python train.py --n_layer=11 --norm="rmsnorm" --qk_norm=false --parallel_block=false --optimizer="soap_variant" --lr=0.00949 --beta2=0.98 --warmup_steps=200 --schedule="wsd" --decay_fraction=1.0 --decay_shape="pow" --batch_tokens=[65536, 131072, 262144, 524288] --seq_len=512 --steps=1934 --dataset="wikipedia_en"
Each number is 500 + 50 x the weight over its row's rms, rounded and kept within 0 to 999. Layers, rows and columns count from 0. Numbers have three digits each. The size before them is the row's rms in percent of the matrix's.

# down: layer 5 MLP down (transposed), 320x128, rms 0.166, rows 245-279, columns 0-127
# gate: layer 5 MLP gate, 320x128, rms 0.153, rows 246-280, columns 0-127
# up: layer 5 MLP up, 320x128, rms 0.173, rows 246-280, columns 0-127
down245 088:481410466534512512416523599501509505431485464528434441503558486516500524492524556585469554479520507464553576465447594488452426422611474570496500427502503575497537583482489506502405533572536481511495501532557574585556482558531436480439413552526478543479451534520412497501518561395553568549522431602456508444521557501556583515486515509535491465471531533384474489542579393463491547464543
gate246 110:552429529477516515436544551476541464524495604590545558517449435487438467482461508467482506551453496448570594472459526486567568464464472508440442527535496584475397506455436502372525495494449553498499467463556401430457474530481508477543561446499616525440498514479523500445479550487449515463488423524523442567502505516472503416539500562567581377462485536491420504568561596402507578435524
up246 108:550559569584555537537606564500490405441530511533584519530493521515544478538402529520482515572581554511556431468504485473445479495419509520465449476525497567509407495538449568480437533558503509458506508507437577522533491454514446492431456534519495566540460468558527540472575394431508594561433431451498605488535488462386511492525588505426529550515492624431537533452464453580524446490496
down246 101:512548519429524533429475495605544404424471517532510586548448574492428358543525466491529491503499481402539553493498470520519434529583405504514495518447524512495541502450517557421499496552554413469411491549548495441554451443401448448476525508454556488494452537502516476480545564437530521510472436520560547518532567474343552467456499460470468556509489540535530497469512479576419399601533
gate247 101:462543472538552497527562521456528486416508504502558551441561453496489466477511490508528421517534486494354622554587515513464453550521515473507514500515425448485383555469495605492566531422563531508481513478529535405598561463472515477489562516414436505608562403435451572500518508539581437549458424515496553534496527514549610513492539509434512462448525466460582513485536509431593494513552
up247 089:533458425470439468422500484523565535627507502510422533539512454523487402535446460538513441551477580532482495491498541600502489481491604514469428552593460543474524558533575510502517561516468531407521486508480503392376448448468471488504483573453539486464504426500485521534512432498464562505401488455586555546585534471562415541414525470537428485524617464485420469567529542506559440506511
down247 089:521462459525462552474516444487543496536522504438489475502474512467442573490357507562514492549506530514509550493450487568514498501524549513527504501440513515443580441586537511517470635563507473529505478398428542566501410499564430458518471387559460568497468518431491502611537515533440566495497376595550498502534492623471437511441411519479459495527544516500495581563367509545546530449470
gate248 112:491450453518453489441459448476451404381453445545530396455496603516475626506513489468478540509572559540476551446516479412502527447482535432509542512425651507566547443591505565563538491384544465452532542508538515484481514516512486596519530458524527464497515530538508478494415494566614534532443626436458444522546471553469511436536441516512542498504487533476479601454467473474479502502496
up248 089:500496538531565517516532483481469532568474442375542487540457463545524441417459445484576480533427575506540475473377545545501378466490476525517494537525475469465491468436586516492451554527517619464510443475390379501627509504526499457516483578530495569552474488417481532437415507512469509464557413495557523471488547571505434488494535480466544542574561581464505410494549411484522535438515
down248 091:420394527491469532557450511511447476447465506601531434546471583568447584521459408423555494486554457459480491548480453569547577442464488505555504536460542554539427445554582471471455500435573542539545495418501531536502460430495552539437617351511520472496520511478464492481458551581503466510473577492421540569513454524558448454431516472518487532457577560599530531475444491480422522518485
gate249 087:525517520526562421528545583589496577487450450572450501494452479485485478468542527447520478565465585532531523430556458523370591451501490515507452524475504587474533491489478495595465457532440530524587502504524555595462476494429525503576533382472443532581452469419552448564456478477496537473540440486530527534443498469512466516478513558504465504464503529485667582523550602542422551402469
up249 099:454527491494529458526543479541483442547495480435427405474499459462532578417452496420447506576413408493551439312525451516525489474540547516552442469528540550489459516487538482472516483536470584491532457432554456491519434466461496443583438423509555471619497515563520608557475580499491385549473475481518578492567469534604522522475480556514557416481490421437509521504491469529504513468470
down249 086:491460553485468466546482452492575486460502466446474541483467434471445629514476506492442438521497471498518615458402484548482590490563575482576391529462456553507555559545453449544516505412427534544565505514490518493545492438472522480568460399537462568646463475566491473506436508479484538507566433547493517476550490514501506526544557566475552396389543512443561464510485499539389546417472
gate250 102:530498430534490514468598535379507493545510502486489502431490535599539526489559325533490528440437459528548555555501375596485524517568458525444488428465504522533565540484494513446504485459506476428556514588542446485431528503427532465580510532484457529479574488528516527579447464578481584430506547463521513569455548493512497524547411446469401479538525562456488425546546542498599428520521
up250 092:543523593471474436530486480428444510473505556537522515523418495421429498490440601479496511536500513502497479515581517413532482605517492452584565459565453505553605545489481488462509554581587555428581532486458569468448479500576514471347509423520471483584499528452547493482553608442529547482475537604568463459547537479492445480514528536504625503479535525459510547467523506440425440548528
down250 089:485534434522529484392482464464525487426474434480465506517496532479390496492499600521494369534570519509564466569477634537384480500534405526473533494490498453492535488508501465604556408404491526478549520451453464477553554458549498453538511451534524505574503514527550490542528458423506517426512536504532575465543532630507541456475491562553562411519590554546474421480593585484469464512511
gate251 101:385474584514504510559459452487537579420615516433444512420516559602493424516541521439601503508430457478496471433496487520461619511498472567506550581559563453544496553513584558471542506533625497462397535465564542487538498453525474497562452511475544492541474533496496533564521555547464451505502486408475482530447443427529462458618450446430506448518492493565449495480504435529545494442551
up251 119:580557555551454472432530470494419453460553458501523525391458532434552428501478538523519507498493490576466512536485480415486545416481402433427576407571434594453551449578474424560486480475426438537471501381515420471514525524483440548465443537463547542496487425405482443501409567508532446585464495457524530464492551481532527463534541450449552525449517537505533463412472586499468497541549
down251 124:571497569600476476494558407476463518515483411526518514445503562481510421522537519503511414440544481515390534471548514400498487479455514462461559429571501499462539389490464443510539519357445465552487447431498486500472473563418529519532478509484532583495457471524511551548405532474482452501397457521532526435511485518491480503505535370513504555503563537523603434385474593535499411478552
gate252 100:578498543507538530583507490473375507542533562595469578550491536566562497442492548486579493590509562589448481482418568562540502550546576425446466487473455474466467525476505499451413562481488485529491502537528527552468557565482547495582453488379572430519618524473432510512501524434430545481610510547492519443493460532539503455598499546527618564521470503539462527500503496531580447553497
up252 099:466360598493454408486517530506548489452445501475516432481507478445514511542502514456472466559449533470518468539509591550475512463466473498407406493421486552465500599506475416502527520442529494467599508436505548571420474483578496560513461486506579445512455414542458439511447487490521479527581459537498469515462499498511559448546464493465532470423412419644470481407552482506622598506544
down252 096:438424607408460464434475499407507565508508514462496548423547507468513460403580530509503553608512486464468500499471542589380493389460407474504554486460478499548482504453523419533549521559559444548577491488473535562497470473547424556558485534494489518519445587526508542546399442455497423524426527575486428491563534413558520477548538476431500510422454503489423468562537549501514549454497
gate253 107:439596510510571544502468553432434511478472534496477534521531579589389482482449397462461560508487529485487589458423455456504507496477481492475468541416451445464440544421462522458542446514498491519597540401519495481475553537530530585466548390488489561469534501506474425468499531511469541533434433589492435577504475471585451525539469482462425531409589468542453487476455545505401610571553
up253 108:504506448490437495538510552581605536384557490418544499465502528441468523526525529467455454499548567440540530500531510506470539529448517489490593536595436476526505514466468432599544524513476525507441511455454434467453397545594549510620465503464460471485502566565478394439526437544462452476552604492576494443533485576556452502523579548531444459541392485397569514459495507570537483470458
down253 104:567488458460488531476470489539557528478490516453487528433531571430479579527419599482511487510537503588572500470470522476538437510408598458458507530603610546509506487486496442482528521473559504489442476484485432515410467495484581407608478544488469508531506477545522627459548401454486597390509589489511565440491525472537501506562567490491544502554459570506549457524490578618591488498473
gate254 086:500503556492553531397595451475418489403484578464522547445436497501572429559473569532510486529507486565610483533532466451478486515488467476462503516557517551487417574443482492521576460414421571481466576540487474505533614567518434365476523606477412539518508461473522412484549559514470566572473522489538457403513482504513586523453482540485556492525478535480555481542603538486580529477515
up254 135:518533440537511479441546489503495397499478517494477466405425502484492552490515451450544466573483575482513510499532540462470426439438510539473539439557432520419547531582458456454589554451483509380467505663512374510537519451473447543479556547505487413501454434463454542597475481447487496499544506461419521574506583568481469549479545558426462456491456550431512482552549576540537584518444
down254 145:494518436486560562518485462505501416494535476422493473448457505511544504406498475440482510562456566567479461535503558515476468525479458573493468419559487536478468549544494490458561546456513535435528514602592452448559541523478387506537563514500480402467515509440468525577467504527469507554573535417469485519593552496458500588492652616368467549481528478399545450467486540479525567487406
gate255 098:505461580540448460408450557483565476516592517482508455509476516545487446458426536553457502479473530509408480508443474507504408480418540518450622565551444463414454591520503553520503512534561601481484577453545476592508635435532512454417483436552443504418508495510539511558557445509506505556501455470459492508618553533482446488488548448526459531481486556528397502492532561376517452455496
up255 091:407567481454460544493513399573420561529521555486546596455512495594547518510529515461407481423497579518519437571610447448503515456480470446442456514447588487533564493481516465511564462408443433483452489489587566523600525489559499499507508531461511424510413470505525578491431504488416574474476474426418527489508362499416579484486478494437523477536472530530523555451501532486572540504477
down255 079:457487407495535488460565481540476541490458449515444608480548502516554489516522455465509531530450534520510545591557470466466546511532515556412387450495602503516486459494596520515598463392521437516486493434471553517469473555467558573535583471449491467531540624495407425476474573449476506476436496406443530478474453360473446497489544567448599498437507577485505483429521466466506488453566
gate256 099:526497449527544566506520465542560487539463507512525432519452487561482550439500391410444515406444505506536541536546481561509492488463605534499446421401575587442552481544491531374427519558419509575457531480546474541483549423468530436591537472546526484521516504515424591483504545542544444577439448446430517482511412555584461555538461462485486542500478556536435454489442502570545414439489
up256 093:497550494456514547523622399445528438545525459452540500542433468597523498533413506395485471467503475538550475451513514603571576452487453546511560493540555475468521483474512549462497517517452520471460448401536469515472446580489613489429500521516496520408522481555402638456462564499529537558416434512434506565567415448446557533439445469414468549551508514456432514543519543520521479480468
down256 084:457539415577506488513516441455582543476522484617460468505416467494446488500506487371493527495583414420539562399443491546547585415526483545408562417556530498551479435472564517492472565566532441496497518466466539487483523520499554425476589540489517493501521466512445583371566492533484502498482443497465565516527483578439543529453438414419458586504512509488450475473413533519477487573465
gate257 125:421443430483572549527480531534439535537516515523476558477464555544465491484535455496504466460540562509500471557569559439419480447555435436598497467527538560567486466517496432479442490493515517577475368449521464566475523548528523492439498555567447542595443510491549447471508486446546446457556478494514542460587547449488534620630504596439472468545530481567476543558558473580609491564577
up257 103:539447539521486552460635455470560534461566502511520450493569482507451444487508513606549646524475455450622449446463513541538496486458517558491467521427526481484460516495446556536501499458497469431515580550485490431618456510468519453564638455534542532467558449467550511587627535532470453470548512498517503443478445587489515419484504426564516487530449576447539468461441462512429453529509
down257 099:489490458472395572513571504507500439478498507546493470497491548544450383559530423466454515542457478492487503451516504545554485452503466541525500434474426523431407514541445492591539575531530542511516488553490476435524414557476485518422462429490525464531587450469512501531532492553458547552413425454519528504489588384577483493531524522425375599417500500486510478484436500526384393469383
gate258 064:471443436478517497519526519569463536588571565522578608595528472471470406485540540479557626528530510509472492554465572618601489496477415459527467478438526447459515458532523524541512469522448443506482525483596498527526508511529581415430497452486561479435529587482474468512456504472506401476554477504518478470484437403554316545480464543535542434515502445474480551556473480528517459440491
up258 168:435514560410525281565457495544436579494455529547486546505484505576667513522496474500502602484493487488407447543502451485524527565583559501502508583420528513551372508492478572500552517464490445508498489563490492520484449508429520445501541489541476496538525476514542496421487517460483404457505573486505500540509555518448543461470413493517490462570547494567485523396467514562516500449536
down258 178:458468515432527302598485541507470535465471471528491553555506473521626514509437438503482587434520498479413485531420373489586492500568546497463530578427500501503441516501480588493538494465496429502501465579534542552517458516460494423481532541562467545531539469516550505433482448489490385464445568482524529486558513526384484413424487478480502444529522490591476479419536543494493464439503
gate259 097:541492459468514460538584559367604483544535465488502475456510520544477512556479520495491504506449500547478581496589501408470473507426519472482510515496406388466451578505497560548448482530453478519548449454536482477565442551576433523468384511511433544396499596507511462445540483444554553485445444492455507393455542515456495418544490515452533460549506551522531495396466391469491417440406
up259 092:477467499538468561399433625599467522515532430456516458591536486483568507443508551544513524475565469476473495425516445578517457556544579523526425488468510529468494482386510491484473542523483627532434509406545547547514542563501540454538446521540468502404420446462538555433499516565512534399564507531531536497520539482451513518436569575517573479447520450526489552511503523532609367460519
down259 098:493554467529521537478504576503514547542503461533497469449639508501467375373530477515543437422551452486487591482517503510438498520497450505538432528541504563574498523470487541505512550567425544419528654515512477519474513447461501500446427531536484571455484531513462485475515445481534513410486554479469507457463497472552552468442435487534542444628572433602478581530489489501496404636530
gate260 095:383585469493524474526508477468437427416506465530598525554598509470489466493434465445522466576523459468452451434482387408490473576523514519444517530544527474573453480423518477520550475420496488502422508648530490546523421469456475538502483449569472553486558479536474407516514494521550483431533500425510540544455590543475549465518520512401464535523561498395516611508552514400474483540476
up260 085:473581459553520518514603460520457483457496427526483576545413545454409514532504382449471503571531503480532516521477523460554469532454479452511510552453555449506429481440452443546415491536544548536374501500457542452553461520521531562426472469505476523393478538390439492535563468482462406541532483494526461522548474537563559511646501495425485468514398502533435570511491474510476522596391
down260 096:505454511531489559533457484522559438612508433514584504547497489488410496504391534540643539534405514506469582453490458591426534457542440543428480437532392576504558475539497512558562503469526492536533432440450523510506470462464565526478490491539516514569530459501540519609538466551548637475490523481481520500512472437477550520541426521504504427433566476509509503533536412521656517509518
gate261 098:448472459540507370492538560507482499540506419415505483398568500527410498396509514470461523460502464443406537462467476467478553567404540510511548524523443531430495543472570489532540524462545480462567583525478522625538530444460621590567492438494493388568434477553508388575455512536480436475516476436440492559560485516512428506516488453504433417452487471483546544495500539534542487456524
up261 085:536416467412562449481515510424488500574483527489456455494503519545453541594511481455435539524510503495585458476559493527519532435411460567655498494478459523508531538523419420570473563476393474488563457441569485480481438535439441515487494549524538526484492480452467531396448466488471544551495459495515604544437495461513427495447383468528592490426512505604430422488615485475541497508453
down261 085:547474549532454483495503511440507557473433479535483562418520544542517496447521487465540479482459469499546441494552489508486615507519577444596422484468569497488515444434506479588516573451476598531481472490560552525568497535514465465540508449496480576394431542554480407537513512415378512499443480389485555401415614500529520488525549480485418498512618471425473467482470505409469557434552
gate262 122:513457490455552554489436483513517509530613511553566458434535479515499624518445548584479502441473501491466424504492531478498451478513534540516491499592503473430548516525452592535401454491473552507488526405505518435495513548540528519463473586513627550448465573465410506523494515577427529446565389558620515494424594465500514398452491523550534484509414548536569507498461532496428412551495
up262 107:481511631474460442526534462531547489480530458416453506522514484521536405435555474482485486493475408492542511500439401545484643537500498460464562562531487487517522493437645379544639528508514465499448547552541512597474494527445523388480518486404493453567405393548486469507455519500555423521490549468430535474529503480489489492531528513496505503470581479440478532519398468485490559465502
down262 093:509576394487499439483586410487517488477450434502530538439503609458461491492537424456494515627409456500419500453459492557443586462510509488433569485534582539495555497439499504420610534470443534519450452493471511536457472513501486543496523454505525463491521560472497432457562510426495498516541542553412529571530462432518595506455506459479641489442495440537426511509471598566446475407456
gate263 094:475475452410543570560439505567492541394536557442469488478490474531415482509430478393618448540496452549486553486526481453516559446458560578501491586537506481474480486478403526467488473516430462532523468418455538403631501458499474471459505452439458490474564589534513450449504500408463534541447653545510476493447554443548516483514564524606502526508484446423500498506423542548477495526538
up263 136:570511541629543559412473518530481504529481401503517537436548553491415581459540450562494465548482397473514516490483481455529502382435437455502494486535496558432479458532521460429527448527384445497530560517563502527478508556589493460493450604481467488425462484537518473470470540527418482514525492518593440563553532398482552565516531481467472510558394478452428453553581499496514569608519
down263 122:517486492665451488425482454447471478498518438514560518499482598483469517437497535565510520547424456601451500542546546619411490413529581490467565398605436472459465466469518508455497509524504478473432488432481422536467435594532499476446553480459473416519541479509490499488484564604466533507576476482489478427446472415405539606512483502487397564510496470502438516458535467466480518523515
gate264 103:517490464510565422509517440543472453460470614465464410440574557558490543537497508583562620549507491548502452514483538530525384551517499492508480564485518439491456458490448474471529483598472464432446500510492506525424566442545465490501468665527520446483438512532532484482511568542530504535550473413491575451545538537579399501499474467508528510468470486595378555518552514508632434507549
up264 095:507615586482461522504503558483489516458520445428553638551424446469511471461452506414479511529546523410542501476451482537495524488452408520529403489485524507476543461477482588547448541510519435453520539477542447473543549569490497560555571339513522538518526542478508502536509400521488550509493515521495432441466386379429526492523425489507454443530518495542569517514381494413465565551513
down264 093:490608467406519599546468533411560483401513458487527590470552518445472558422548591538570479471481555489455383460474496540524468530495410531525456603444487519539554499478473527468471460527414439483495523483491484495530437463488483506487534425447525456563421553439474424545526457534496595535462526480467513441503467348503434499567418498544455555485488502513447506481450519569572399544481
gate265 104:524452533467450476414446535437493485489538490539493556456458508627540503489464476414567568519577571517447509527662596450569417542414520567506488525547488442555474435469425480533474386535549572462489408513492557471474515477519483434528514477479569429462498482438548518513474479433533450463485482546552595502554530517482454475514460566515492533586545579545549578468420446531557435500504
up265 096:443539457560430413530489519542537512460447485497566485419506481536593578504463518452500547525496561561538444603581500569579507623526481532522451432532555415551531520479476472551477449489565492571446548436467580442468461511439478457492556520559604527513481444460578484613545537406424528552469562590518475519535466506513516438523549532554488523550553462469595494430455551503437526502441
down265 090:525533583416496367487467489502429541551526557486454541505518466508427455469496520517454472426476436535512488491394493502426462558508469469462484538482566552555462462558539423464543516520534405539541462515495494573402455409517466562438573484479521586472466538517451595468464510615518409450461565363469454437459506560441537546406481553526494470492437444532473563531494520483495510407544
gate266 094:516572556513456525405523525558523524450405545590469480562422358601547545500460546548399488471475402560503482423412516556521441512570516544489488478478468513486504495541536536486482380478470504531557532498609504509499549468395496505461450474498430442522489549487460489555511515411487571484548575577503454485550530450449536456611555585477463499564556501545491484510426576544462531512500
up266 084:529495486511616500439445459524517527504524560504536396514546479546396548363516485509476503440547541460475494473547446508490430454454556475473545583479443438455519534538540446613437500583629485532503527547576443599573403561503498470584505484507516469519565480472511465432493487596521420568489479450473436495516443584458523516492573467477467453561545565504468446422567543478543543504495
down266 090:546432508482435548441440511482507524521466488609446446530488397507470533591504443483449531466481568516525442432462507619511482494513587574540441543390399420506516552529438459529474470492499473437466502535577490557558524555465456535452419565528472453433475552404512431530463606531515594445489469454488418545474482416414612528498572532500525487506505502467467546536507448565472525447506
gate267 110:592514488496509533445520418552584593468519508494522505521491508435521564560456550477551484515505525483452473455568556512509474494406469555525468530485586437533479469530544505492515420486535560573503543569524459528537549544558517465533526520551520513504476442378486456451544502450622446536559500378452391483514572566495570509567527467483557455568462587612512481538483477522360549555412
up267 102:428427549539508498442543403484489464505474482600561511441564508524506521489501434498470517394521565602483600531511504407528528526535517492469418392496597479541476626492506485522532515465514486563499521508498597469546511481437533452533490487550571477493456496583418476607477478512530506483503472448477453472382488532464436540534501526467556522456507580531495559564445443465359409421504
down267 097:517503464511471567506478577530540501552546463363478495412517534482514535536489531507547523526513531444485524453512561606480531454425539447509456508467613520425614523577488491562523426394489486484514467507580502494587552572522459581488477526548465536524536455429536445555508489429570558488505446524481569538468528382469479459429406400567486512509555435419408490484488468557587533464506
gate268 092:485557552522472482494444407418474465464579481471488564493468512484506470432401404573500566465507475591515485527511492544522492506560515367493543482428509523575442435451528480384488511610447490540575517528487547561522482506511601374516505614407564494497452508475475516462447482522501532484527503514514530456534486367508442551504522495501589590460557580457525549494539563447529455457463
up268 084:450558507489539534436498430509499497423399524552539528523499435545553481407481463570631435481470578440474411514420494469479516502573572566517443502445572558522529507417506532469462537457526513433452551447393379500560511517541433537555547514549470500524563504518426450473497443555489465490379515417493536501498528481537519461492562419508428483515528519449443535589565524465458488590570
down268 079:475569510549480514436476425541450511531517546487516508509489582493419468488414548585473530527450468560467539419519402511456426477379495556443554457540453551575464429578507454498462432549464446519449511558443593564409478516512530531568535438443549555501438512546459552468453601450445455462531469622516430460492472412444410547510443428511534503519493487510555439456514487522523586475537
gate269 095:444520463447517509482393470554479491536579567573429512563502547546492500529423501601561486530464554483480610551546470486502510563546452563519527436455542510496449470505503541468518490470513572559369497490562436536601490388580401462541496479477611485559497471502378521481514409562507547495508482494498491527429534498504463552479514589541519459448530404486539544519588446579587496508520
up269 113:484471592484451527490538535440510524537444453570541487502581450501513524389491532496456520472547502363471412581540457477536453448456556499493460542553470524481548570506489485457491516488434455558578601571546472430430482627540447438490518483524398470436511464665498477515434555488532497494514449531536438486601521400473557471510488423476479436490539559567464454530547481449473469492526
down269 107:457405568487502457401506503532506501460570517416498553485497594477497504460524500452494469472459568550390466540385463454550566502543459440445472500494577516357438510510540522491566416435460443496516491436541519481474425611522556451510579497542408527532564487487443519343450499502513491496467497500460492540476502351531556518580511531554524481436547487484491465475529490465582512462515
gate270 062:567590441443508543499497515436485574497510497513528583485488589572452512481404548460495499625408568449503497536509552586505426514537449514423418540546533559524543495613486530511524479447554502461395520564551500555419512464467438503433500494450605518484468438399462549463519471498537481597468504394435511480513531473519476473553516527433499390395468464519481457443495489526533497489579
up270 187:439452567477503521469526477553498557482502447517574503446504555482364402549454486510474585503504544535560561453523453687540498454519492503557418451441476442623582432437497535475453541582544539606534537465504565458544561467494533529406459514487493480589486451550501548450549452531478507542514447500562538506510515478507452455538424544480460479566480526511608527510549423505505537522443
down270 191:438490621481454498423492456491521507448471451508493510473506548494366416511455498532479562453527484519587559425543468621500510436502544543557477490434503419600596436424506499491456538565520535668531537510485583423474544498492508498408480502481495491563503496539513555450567402529462538535581485465481556503502534546559459459535453480495469465602464436515605505509528421506512532494484
gate271 081:494515509499448564603429387528517455545478444463469501498549486477526423478483541491502518433505424434524524547446679574517545580569543508395526475491611458448498527450555524368523476509469539534559566555576492514433534479551511524466489536482451595541470468496522516484517511481539463505522450547562537465502416519456430495521573443516432432543492563562554440534550490600481478566475
up271 095:536465625508524586418496473552472472527428515500504506487565508446524465417543528554438528454499482451587420504490608463578610473418441493511511553526540587429454569477471479484443490450509472560468542520580438488506424465539602466489438444485437489561483522456409477500471541403472399536509430491471458508558455444485533489451524528594455575512494403443526484521509527511395513540481
down271 085:536597444487566394489553484439426532444500542508495419481412528561501546574491489553469498619455484481385528465550426600472476449602567534514476496562496510525480448461533552479527442572468553490421427523471636537550532547489510497485532527450538413473562488552548437447592545475512496486488561530498438551524549472475557478511390469462461433498536489564447511517446463456502426448504
gate272 117:475587517463609525503522472536524550491547513510455464555437568479531532549445458524628575526475454522474487449463470491456485466569386541522500477431525523462469539517467577470480571502535501563532391428468446488490528496478460538493539457522628451451403484494490491459521382608440596452523448463430535558439533520468526535417505594504597493408449519478516521525508504399544532480537
up272 100:416590531516517544496519549543469548577573503521477500436507514486468557531416539462465518475597409493519453567411480462512429507576383513513530511489527535457513529475496503535535526479556453540376570573458439545441544502505509554455477433403543592380532561457525569457433492484460549496492507454479643536535486492419429515487573620511443502445511487475520458496534502490556532535558
down272 096:401514410485539412441445438461604478509411478536441501521448491458492480514525482590486514454575479503579479493505518534575434548629430506491486529482420520471506519547468520448530467478485604487557579581472591516541528530468533636482577484450601496451594530489558452574470479473519531499511514508496585497486526510560461478557500511449483489472506558520500504512477423456491372576598
gate273 095:504525464437582542489500471546546504451484500523643490433532541545507410480562522546482443403492572466530414528494553540411447617552497524443509521468497454489427527494541496542520504485471507521524499528447567537486462479558556450451544502596533444463425395553452469430521455528506516496464432437483552510461505496443593593354575545531416501606513510480492499537583446513493571529517
up273 082:543542517476450469467482598554432449436516462490442443474516483553507454497515548553469428465455549498484499542487553456417518483460517472512542622454464498500463468574548484482493471561545460499477467542468610577457584581524502502347533466542467583526471472530476516535501526550454455458524480546424458539541464486374442493499565491385511509533528504512545544490521514604440510576676
down273 095:538451563507454517493423481459453551572529535538378529568494532482536577513430442443528593491600403572468614408530534541563488464405529457454568394502572529473482403457537523463458493467507520511471450507525431589460516546455490542519500539517505603498528537538578417492537503445501560445459462483585484452481524537512501480551444378494467504494458517474511481452455611489546486499460
gate274 113:549564543530493503492545467470432516463622518475420590394409533535411403459474482517452488592472483526463525507441538506549528563501523515478526426497525515501399617477496469444521533585578549471517555551600501432460491479477497497497444580560503519493469500491492493577593469462565538466498482453521416465491542527558586515429436498474439461585534549460422520517644531474503539538480
up274 080:426496421541514494507435482435463488417524516499577546480493448468483510512539557502499492472410503560471481526465391501649598457491441559478411487466405601520490541470578475527498445463415483589502467455569486533479510506556498567537509495583533546459466464503551468463493462561438459456498429619589549449554489497496506514572546571521473556532560447389465525550467541444597512532501
down274 092:480548530442581515495508516442565504478454486388564444502531471492395585440456474422446520501543602628537598604586463494493439436452528494473485478495386444443537472475476505461511467531441474524473480579528506510480577515506384534510518461524405508480497538524422440536452477525433474596495459555498539493523389570486431490551503537448529485453468524508495515538471469408560506572441
gate275 091:636525487534461505485481566407518544440497439485464457479413457450502409439484525476470510533598452542473496478514441476409501504550559482500602524562559552447518475409506537550515528482476497557569390455502459448444503561409502531588560550438510506451415421498457409507493520469437512467458432547487539546520534471503413428466522492519460488384549533370554540431481545514498494502532
up275 079:415536521448500480467520395498435479557514597509437545525594496447533481443530437475522440476479535454504528422562499504502483399505428428454560468544453455527518584522510506570422503514532489451528542531436479512471558525470562564466518581486524546447491606513433511585472511469541534563496561603521503484514558490453498550463476529556533531526502451661436510510480593344435478523452
down275 088:429433473442491491470485534482524497535487573427580547496479541541490585441529460488503479535504576472571492520448577525566468577454469504478403531447553462499491616567408524555459540517425532422492560582516504495488499487488520500468378493612506467475516511447482578480532459553484574519513638519440463511518431449524571496503562549440509442553557603577471481574464402513577468496460
gate276 099:514493510446507424486477473477433541487477557550506567602459503463478467486574513557531491444525523521460483580420464538424463577504512487477460509489493551458515686461566491480458469496489516523542399570530550493530565574465485555597493531531422457491508459422518447498455512563552502519479504432482429526513435439528599485507431556419408472572453465525519437456472582528391581486409
up276 115:486498535470470435545506539435433494580599546573521463538504502486523487512459462487540528471482521543561387487472552575608453518403495529543447506447507564546447535558461541444424452407480501388462477504508448535500530599515552447451459417542444501554511462477503490432516502474491491444445518483512498509525419484536479520525398396512663519578537461500518578575426497480467580424526
down276 119:480559548469477535486472575418546530542573538526490464534500548457474505532428438488489479446484506463568401469551540599583501506485493564552449539438504568527481538539509524544395506451520467387499441555576513588546501561444526449504475450520473491540547506486491511342571517447466576480430568463477532446469424532533507441504393398530542459556559409466496509529430508552439572451523
gate277 092:398516478473511494482387562458436501440515480417492553455517591497457483494577506435520481510457481559517445458460499491509542482535484509467538567422526453474562504567563487524518426511501561530523470525481522517523448463620623470471448582422486543496501523470603406544501616539530566475504470549412539593538561411469618445573491498446559459484511387493521544531449537461532514529533
up277 128:447503509540579489450464512507564520482481541459479490540576391518558459565556533464443466436479496422470446411534550478461506540568478580454602539499532498519453496532503452621474509524569531473497459366504484519498486502644512512514519478410550481517539522555579473406498608433609492452494585466499513420479433539550439418552478517581543498447542487507516468504416535445487512450459
down277 136:550550450512533574558406430488508543470570546554479453521545489570549474578525541510515454410480454450481411445441485457449484536528452534449542492508514395554492489524523497599457461543516548500561470424521512570554432488554551421521505569450508438521483554513514437548550517440497447469474612585450507501449505491561477409502431456528576464374477519417474471582563517405585502465550
gate278 126:514466558411528428520473511491448443403542550488518506594546535535482404499437515438487581526537420513486619587551531588409534445451483549515524519422552486542433563529484507383489464501542510488539517526553492487536536538524504482438513487440481524552450466393475489532432601523464462602453537541523495499513493498546510530500607462484518448542447647529510563481564563511482504498604
up278 113:502588405525570547490535459484512591443556512492502556599449520502447505404503407411591528453494494588545508413542486457493505568513500489553483478472462429549459480488419438513511551417592494562568466541514534482568463490483523440480462482546479560560426507474474502582438519574572499515407439522460562473478526530456559507405537511619571475522469573468439588462438489464497560513486
down278 102:469438543473500511507392483532486517424403516482429540486466465421564565512528514544489376374496458462443469494549590385558513487491484517525446473461481546463444448470406412541518488411424416494502472568436428446490482520513523529494487501493544436439511440509552569485448423541435407490449507553559532462498529600555502513418553458480444542469524588412468476477502512553483479531443
gate279 096:468508461464500485500480501492441577460485634536495458488546567602492443458545413456593540495485517450532492474483608464504540500478475536394468508583450577483490442551552477445558499555481474528417473495441562485397526506502559472523449554573495494444438472589533438519404504446415516450533480520413544565534427544556532487523488480489505551543511518528491465507528510484630382391550
up279 087:513451478493622526604602524509515511516560407480459531528521444426515438533516536624589527447473496520486582480492454528462460470454470454550520491458523435413490616498524536480447476468520602470514494446531467441470444486536501523604457335554468533501513501525524434448556422501489476496500438424501453550424508430443497483526384466480529459496487455526541487528536388509472499427506
down279 089:521527468490473411534454476432463416509479457502469642509523560510573510529524512579480576493575528508496523519545522550568507470506480509474509582519504528463470595509517519536460533528514535520466477425513520567504514524520532512526460335455433484461519489511495440486509540394579505460568485428539467482473513377540421438573541492560564380471351486482501484439499530534590435403496
gate280 094:516528524451484468474434395507613436470492533388593532468434581471481536545517473508482541481483516456472425525515508491507477488427416464439465519528478490476540494507432577510468552566597510555420372470542516495462566456466470499612475514482495517495468529504504446540481491549539492483462527458442452492451453557485501508421407464588387469462534507447534597418436486525484503486670
up280 089:375634488539497537535601450547486488453543535441456523473551524525442552499500514511495568466416474491460494505604590507461491490518479530483478517465449542562500467548574468498435432489513440475454478607453539488554394368503480534485553474553503472442611481491575498463356509537494487552540446473544535567464511553531505529550568502426506475517453435498524467437412516547583502436473